config.toml
n_layer = 13
d_model = 640
n_head = 10
n_kv_head = 1
head_dim = 64
d_mlp = 2560
vocab_size = 8928
activation = "quick_gelu"
norm = "rmsnorm"
norm_place = "pre"
norm_eps = 1e-06
positions = "rope"
rope_base = 3540.0
rope_fraction = 1.0
qk_norm = true
attn_scale = 0.125
bias = "none"
tie_embeddings = false
parallel_block = false
init = "uniform"
init_std_qkv = 0.0143
init_std_o = 0.0
init_std_up = 0.0143
init_std_down = 0.0
optimizer = "muon_variant"
lr = 0.0154
lr_mult_o = 2.0
beta1 = 0.93
lr_head = 0.006
grad_clip = 1.0
warmup_steps = 126
schedule = "wsd"
decay_fraction = 0.841
decay_shape = "linear"
final_lr_fraction = 0.0
batch_tokens = 131072
seq_len = 1024
doc_mask = true
train_tokens = 1144000000
steps = 8729
dataset = "wikipedia_en"
Each number is 500 + 50 x the weight over its row's rms, rounded and kept within 0 to 999. Layers, rows and columns count from 0. Numbers have three digits each. The size before them is the row's rms in percent of the matrix's.

# up: layer 2 MLP up, 2560x640, rms 0.158, rows 1260-1306, columns 0-63
# down: layer 2 MLP down (transposed), 2560x640, rms 0.0399, rows 1260-1305, columns 0-63
up1260 103:598501455441484456528541645496602593451467452474533508449532525615480583389495533541540507665478524482446444590499515554516494413449433394445490476509444434475355513542551496491472535558438498
down1260 103:477504499521537469389518502483533566475401515471480534522534469562437552559532560516455540547447484464513521499533550591568515487514502441541491481437512516503582535481481488438541514525529457
up1261 101:523445503419559523515534534539383564559575501499528545493597564445552513501560516434516604513439544470524402464524429468546577594559459499458518532562510578584507486483530539492567567509558417
down1261 100:519516440584439487349489460526512397553560452499415490502461487448436500524534598538529563534408576496507515508489498467516471408542552484452489533524381528448487470561487419481493453530409511
up1262 102:523515500513484503538439480469442529494556485509393438432438475563559485553459464517504401512505587423537635432528555422459427492470492514483451487554430490425495476542488488500462544511530456
down1262 103:500489499519513563516493527400438560508545502520562424473497385512531449551452526520438482438479529476594539555493556474490433498517579539484432415539515511478524369472525493500552553561462533
up1263 101:543524594558528593457562507434515503425520499424525558614512510522553473512496538489457455466496451491518519485506405589537527514486542430446560534481541524531532513467485435485493474515556381
down1263 097:472484555583548460515471458463525488504465584478527477402466597469455582539495446492486457454543475487539566499442457443461523473510496604465525514505420518466482499403424508408581507478420490
up1264 101:580498488482425476473552565563559497488491433517483504392570488544455506452517546505509570465425555421447460433517509521497515418448573509453513538493543549449625561478488424493445469551500550
down1264 097:449563496445446434445516493428440509528488522553439431494485386498510512530451538502526457560486493508583484467549471448492551497499465503566529474458513494434495548498487501552447575492518474
up1265 098:524502458530434527542484507501513438463524587468517506446500510517466411509480521479441558520510506474501555462509446521490449506521445435525515539489515377497476479508519511468518446487460551
down1265 095:558495457536574506490520537446496438494471528586480464473424436524457444588538498499517469553513477496532545524513460484517439453485514465544438521498461421452460494452506496558427509472574614
up1266 100:546514494514581564497528573612494587497466501516492506526539523529447485488549532460471480509551575505485545456562489519564492462551541509568467489352434453467472484599492543475484383548560570
down1266 094:468520507487469513452469541434538552557510569589568501550534629587540514472440520486588525538599536448475474612460395541519472425505499484525503506553480414491517508554492509543503438395505459
up1267 104:493514499459491521498515466531486416532555511578525437525477621480529418431525502498553529493645534510379531580504508418514600453410465512554550488424599541482433499472457500532441451468526547
down1267 109:482510486520516577503472471513564401509488587520523445520431641385499427510465440396490477523567428443440525530409520494478493537463434469520506453483550543419490366497513580547416542524411486
up1268 094:529490564554449546504468487448468502479481526539503482374566350520511553474493470494476521446556523461529525480518411456537448441553413534433481453528361450583462545518502462526479519502522433
down1268 090:456449636503561587523500385551466495457480409510458522433414433588467673488459541490528561437477489430553478579515498560533423525570564469536483482412467447506513469524544467558537471555437407
up1269 103:424563482437464509497461608486484529424540475466442464496486455543512532487521522492546523498493543543489465535534418474530536439392533563496518583512530472584500502512419545458633443443471489
down1269 106:464518504513480574509439430448517488480510471518433466476483516494505559465454545441471507497522477521567452522473538469401520454446467538444466441407460522580537599502447563489530558546503424
up1270 103:469524565500452481511523572555488522488485435412484533521584528483455474509445621465555429418503539507562502465479460445542525422473435497577497493452434526430496506464388460473511505552499586
down1270 108:471489529524477532568459556502510535535503566513538450520537407405589427465533532418474465437593471428485505507477514492442449446495480520524547500404467550510549498459406510528409495640633518
up1271 100:446594430523509463515532512481446465446484548502570491472498630522516564486562430488491543524443573504500478414519538499534511557536569469463446522395479462516413573523500451556469422414447476
down1271 097:546450540503596570509497427507592596466570459477494513478552454468488447489472515498580544561452425426549542435483527519426540499528517585486518565580580484468441509446510554428450562588499500
up1272 102:539550504471489534541484568524514495511573591551515484479508479554476533331433424433442476502525478471516536440389509562499433474573462503524466513598552509477516485447645497523469533467455507
down1272 100:514519463470577576488499595545525488558594540504436500517444508560565595546614485511469437464458437487469451487477478435464367566507497521512502542458543587469540423606534515516531466609502613
up1273 102:510501478469455454486550477607491429527530586513459526469530534451480478568480535519573589520496528447497476490534509476520438516422490490492525481524475500493592479472502506563475466492504560
down1273 106:543565454540467511579527548505527509393483470529387495441450407493564487484508521451486544417420477513391450503485459484499479529482493584493494448447440518493491549471554505511557474494520492
up1274 098:535442447593481561403479429520480622570499547464579586464425469564446433509403545480455536570545474514466537561550558497424534548488554455615518485511533459451562575528541480558488542434506459
down1274 100:523491518487506519484547532494514523540520436562566445544482459504466352516510517607530509370568594591477455521543419495557586503456478449482563482496440464489506542511527496433535523388546502
up1275 103:449509523550488572384574531389423396481464547543459551512504503524498507502426463488520567488468458461438536473495498527514475451505537453516534395462575491472496544442552554501524485466552569
down1275 100:502524539510463493591495536443482554440409515545578528458549490476519518506512433381512472507466492503430595483528469433478596503452477549491458503477468473518585475420517502440433522530581493
up1276 097:477474538522538523473527558443491435527466546478535493482593440520511524499399430447489423501473422492524569489529462492542425502522530512543489492486594483383391522536415463635513465481491463
down1276 098:369549457505516513477492515454517442482557529551555471520521454530469431556466441511460532572467468506538528536454453547556473517501488559578523491498497464446424509482526433570504451461508487
up1277 105:511548494472518439515504539503522481451405490554499430501537551501537564489532573423506413519525490493542602550439487428586485453463538495532518490514542502532492441611501432463508454577377484
down1277 104:564506487518474439507575531454492570483595519578535542526498438541492430495561510409462511541623431479537506488483436452459510513519434563540402472450541536492552505557453459494464453467472589
up1278 098:510565586481441510502584448499493511530538567456444411475632567516449402483464495492455578421466513503539522573489623507494574491415628481528484570419592544443486476493474380457485493521443474
down1278 103:500545573422514608594492472490543525412538648532492428509559523508361395581424467516544568452421500389505592491616466449512564479487631450535448472467497437594431446499539515440447458402525525
up1279 101:405542515503532509571468413490464552621480500576468474598533455505485566563383479454599557455490517424555439488546466431473513511567486482583432565482496491542505499507553560424511544532426542
down1279 102:393558570454570596574571478526426508518573520603423525600508461481508599451404506514582534402561564507529541551489469403558476577487531509521444579483462570559470463520480515490544547528483433
up1280 100:524574526482499488469460426469422445503539558449585477481500362564407539567562485537519516573495566439498571474491566486488477464551589432540415513552534462529439540536488573529503482504455457
down1280 097:560510506513437507393440629496458469509540584442466532400446446536447520543457451512468503541524614386553514561556544519424449476342626504479502396516525479563468466492497565594538523509527556
up1281 099:530471559415381459546466636532621488496429501372520456493529547469471471449586512515514448538481500478477501596427494470479434472496536623442567536444396516469555433423485442428586521425526407
down1281 106:608526476499421468598456484573529587516534565575542465531425559434466551509525507507512499428490513565368529499578497480508490534558467373513443496420496501468490496534469493446493538474514573
up1282 097:494442468461520508579523525490366506519503539503491615446567473378580468479444474560550431510455440552623484462488616580506524530497549514524402525412474461401448516592460583507509511425483496
down1282 098:454514539472607373518444578487505439518439452487509443537532543511460548591589426491503403512430563574498544433552427495540557400551455573525541529591485503444501510462532570529511464619449491
up1283 101:516485473476435496480520464538576583514455466497514597587611562646441513476497596512455484527472497465526503530427481527486486485530461505415447540467543593522439528450571448582408550399539541
down1283 101:574516506512532515540490510581452495470522520535594600515504578489486505420568490477505465422468509521503573499476463352575487523464462541556576535438508508474540527466509451570487560494497541
up1284 099:520500486479523527526539460510590516506495488622502477510474515504482448542534421427514338608461516436491534498537559461555502475443484494491460514501486550494437544485518608576434489459527500
down1284 097:517496571519437510610480522452515478521446503418542503462554470505516562534495491542503556479499510518562522515480510451548551511517430529513557347556473586494542435537483521457486359392458475
up1285 096:435512502541503476427508588614569523510476542521536488515564510445505472490511476471453458572508582381484452454492486530602527460463533518468516520511490493507515542550608549561498487634494533
down1285 093:515556517585493481440541499516516467521623428529417593506470522453544545505525402450487451485513459437444511503491534508618398506483497525443517440481537497457393505445497472560470492444491515
up1286 098:458411469443553488630485506514544582443471452488513486461429597472437465381475495423462478461490560469505475466567371452628497559502541498536488454575512558585466618478440575533511496493437565
down1286 097:543571399441484516593540482466591464434518504453520468513494508385517458452504529489522536518445459478468403476494516553513520549530428527514490487537497516612508491498462496391452510491563581
up1287 101:463519472536457440450571539451489581542524501352482496542449488479526539485501564483418474484513574458480509469536530455478495530552571533528467454524503511442525493505471419553513570531438501
down1287 103:484458532459526550453598513398502539530444494473436459518505474511425447532505559492474451485459508466398594517540632440498473611475449485562508464490578589533601440472569430565490549546497519
up1288 100:545508510501508583397484491668605473499565434507467488432429438524566627462402572426413462439572485448471465478519558449450536511507596504542482546463531444467530506510491615540538543399570568
down1288 095:491500448518446526493578489538511553478530422505504545525526600517472503440372484561454609562566460537480520546467529460478577408489571450538452529503479493491593535412335525465531557507474501
up1289 098:523528476499529504608553432570484508531560488476467433438478599444562508491501517599491458469596583503480559524471547579522568496534594486486499526562472560526461460511442525446449480471434515
down1289 094:531383591479486546565538514448526473418435448474536471492514496548510538507549466507415533580521521577453584407544538494523595483525616508469424537537462558503575432537441503390375429534547549
up1290 091:512571548481513505531490439582558486437543597556509486520492572485476464471359410572460584462396482562601513470465487481459518593515437504568463503493529512490530447547482490433554574495508444
down1290 089:478535453497493610489454478486577424547525535568463434577466501502465606476464521513424544526471486511516406484520434563525499491496537491473444480503383583462468505468465458596463612480443512
up1291 103:452572524478361449522470509535596424527495547490573491502555592507504500530558519452518585443478545471538428534567527441568493608474545541491517468446487465482534543541525396506465483442508459
down1291 102:511533540482415495536478486618580527523519517560436505524579505500462517466533550467457534598430588569548455465484501470538484550377420492436491533464421489509523491490579491522488494430516504
up1292 104:512511521603572425447474484524479433536496479539472471582443528487535463355456490534435478553491435532492462427562507567544453489495438593551497533373499549459457559586579527489523540395573455
down1292 104:425421448454489421524533441429419574431499432560514473455547503485507477512498488491565545467538559537445576462524469466507471458557472470576443517550437449521620552485498501506440505535466525
up1293 104:548598498452462494573502473479546441535499498503445423457572459398528573518482510483514548430424504467569390497628391528502581479498536441497521562565523445398386543499488501526490509475472571
down1293 110:530482565475465421514434539513561606446480523483484483564531498591548568543535507500482536539442504487634517464568434555520499520506487490466537532543419474392456509464507435577548555543559546
up1294 101:518579581365389500583493590541505499526430457528499506474558492486581492402523525419478497474526462490579570492506542542465439424518484520439502518576536488512483490485448533522433492515437407
down1294 100:496524466518509404440566479549450478501471549581462482525562546503557473530513575504434550556552603512495525341454510501467465467489452491593441520534513514582536441495495552548454516562523444
up1295 099:546610531462494552504374517521447516469522438572499496449487534592528444499446499410521505559590547453513499470487591507468435527612530475526526488492490477440494491495517545462355603454449490
down1295 104:471435485486530496485400459449444530503473394580504613602573522619440485546450423481484535545553531483548335526471487564484491502503521537530540490526505479548577476553463527518447457489513426
up1296 100:475445577415539463575498445464466576455470406495509453450488491475480539543491483581456469486567480479370504530466416491390588424504409571498481457484557483597469457549534488475464527406469478
down1296 095:415458435524513458493539564479463468555434538517548563466542459563527545428465444483528582500545464618543533488574468505499454398543490613559447476490493574504550574533368506498446479461549541
up1297 103:536508515552525511497383434466520480517445490475447494509546569549463494388536544458463413450494560473499482425473517384582538515495469438550545468509411448587500457494539558532457534474464448
down1297 108:509462473481489466464389563491550426526523437517490496444478511509488584414563498431480472495524452529519543451377441392447491462532449432522514513500470488565565520543520528533533487560429451
up1298 091:573422564544438465485553475572577440567482491517547515442480541455460403500567515451532435543522503406452464567400556496530513521459545493459454567482463574531420537544551458550489515513434508
down1298 090:495493450461555540473520564473438533502444572399449485485517472485435553514418442567450406548515463507440510472527471558415450541486511444426519530560528495501512558453496511469460591491447433
up1299 100:472441583544454530535436488558605604494486499427525545544596567569457554542484538547487557498524488371556425425511463430501491556479499563507476425451572496496518599542438480566550483418539509
down1299 103:483462544450406464485504429477510494551584537538442599482441456462419545558498486506538476496550475500525522468481559497482517473469504489454533514520606507490479519663473542520510507528409587
up1300 095:556487482451441427463370418489540411445407453509452552520567529546488475491507553493521559512426535540420501447493463528452467504483470453506505472542381435481488531429411515491415483412460528
down1300 095:418436478401491502393369441454565389444544448508517470500522427542458483512545472463505432499555530511481510489524420489631529438555423491427590421506500414523516524530475570558474587400540378
up1301 099:450537504474470606482548525456459472548503512490404473408488565544526514509497500479564556557554529529502469499548362503511512528358406532558491535551552463599523539463510494513469529481482469
down1301 105:441547549473470532613457489423480497495504351455360504470339538567425561551467501548508532544565437424537365530508424573493568567457508444499494554473559536466482503591465504497497483481490519
up1302 098:426508518474481450517500533549465498516483489468535414493528390561501485518529558441502451514473446477493501488559552440430527505443506488432539476507491573555528480534525522476523516528541523
down1302 101:424431588610434467505484422470428475509456453480481446488486404486450488482501437524501554529392423564546525594476550453428529574471508474589483565437476512479541435458498441531546521481571517
up1303 101:440530517471449515578463494521483382469446518553436531551419536505504500508456550488522458511411500419563475506470475528498564479442501505487484475490532387510549541627523401438482478550574489
down1303 099:623602539469433534464485613373481475516460503481467471455423421544503543500390481532530448510474492454522554493453545528497510530427506431512517534484476504555565530495523419479472598436446481
up1304 104:480427487534381432568446510468488458546500466585524468503415462482629555398467583490415461538408425526443538493524486424471487548529510442496503505419531566438415452510547524481478480588506548
down1304 106:498532505542424494503496537492473559544489537504506591451452480437574576503460558461550469432373460483484531595576509501563564560552565434392425554380469489464443479472556509493459521476579555
up1305 097:521487415378506493515421551479396492472526536474457534489421506542503489505575463505545571494410525490565374596487543587521516517576521485481489473517474517480537430464537496488522539536546487
down1305 090:540522474541528491470529455495509569557483500564508568569479456459443508416536500365511547535516511501553520483585520518527384590576511509596462473500508452462508431505496519568453535592446516
up1306 099:444554414596536541483485516493472555536536569511481481493607470597570396452531605429495449527438527519491512468474427507560474484466569448555563490478475525460478505378575472567503451448386576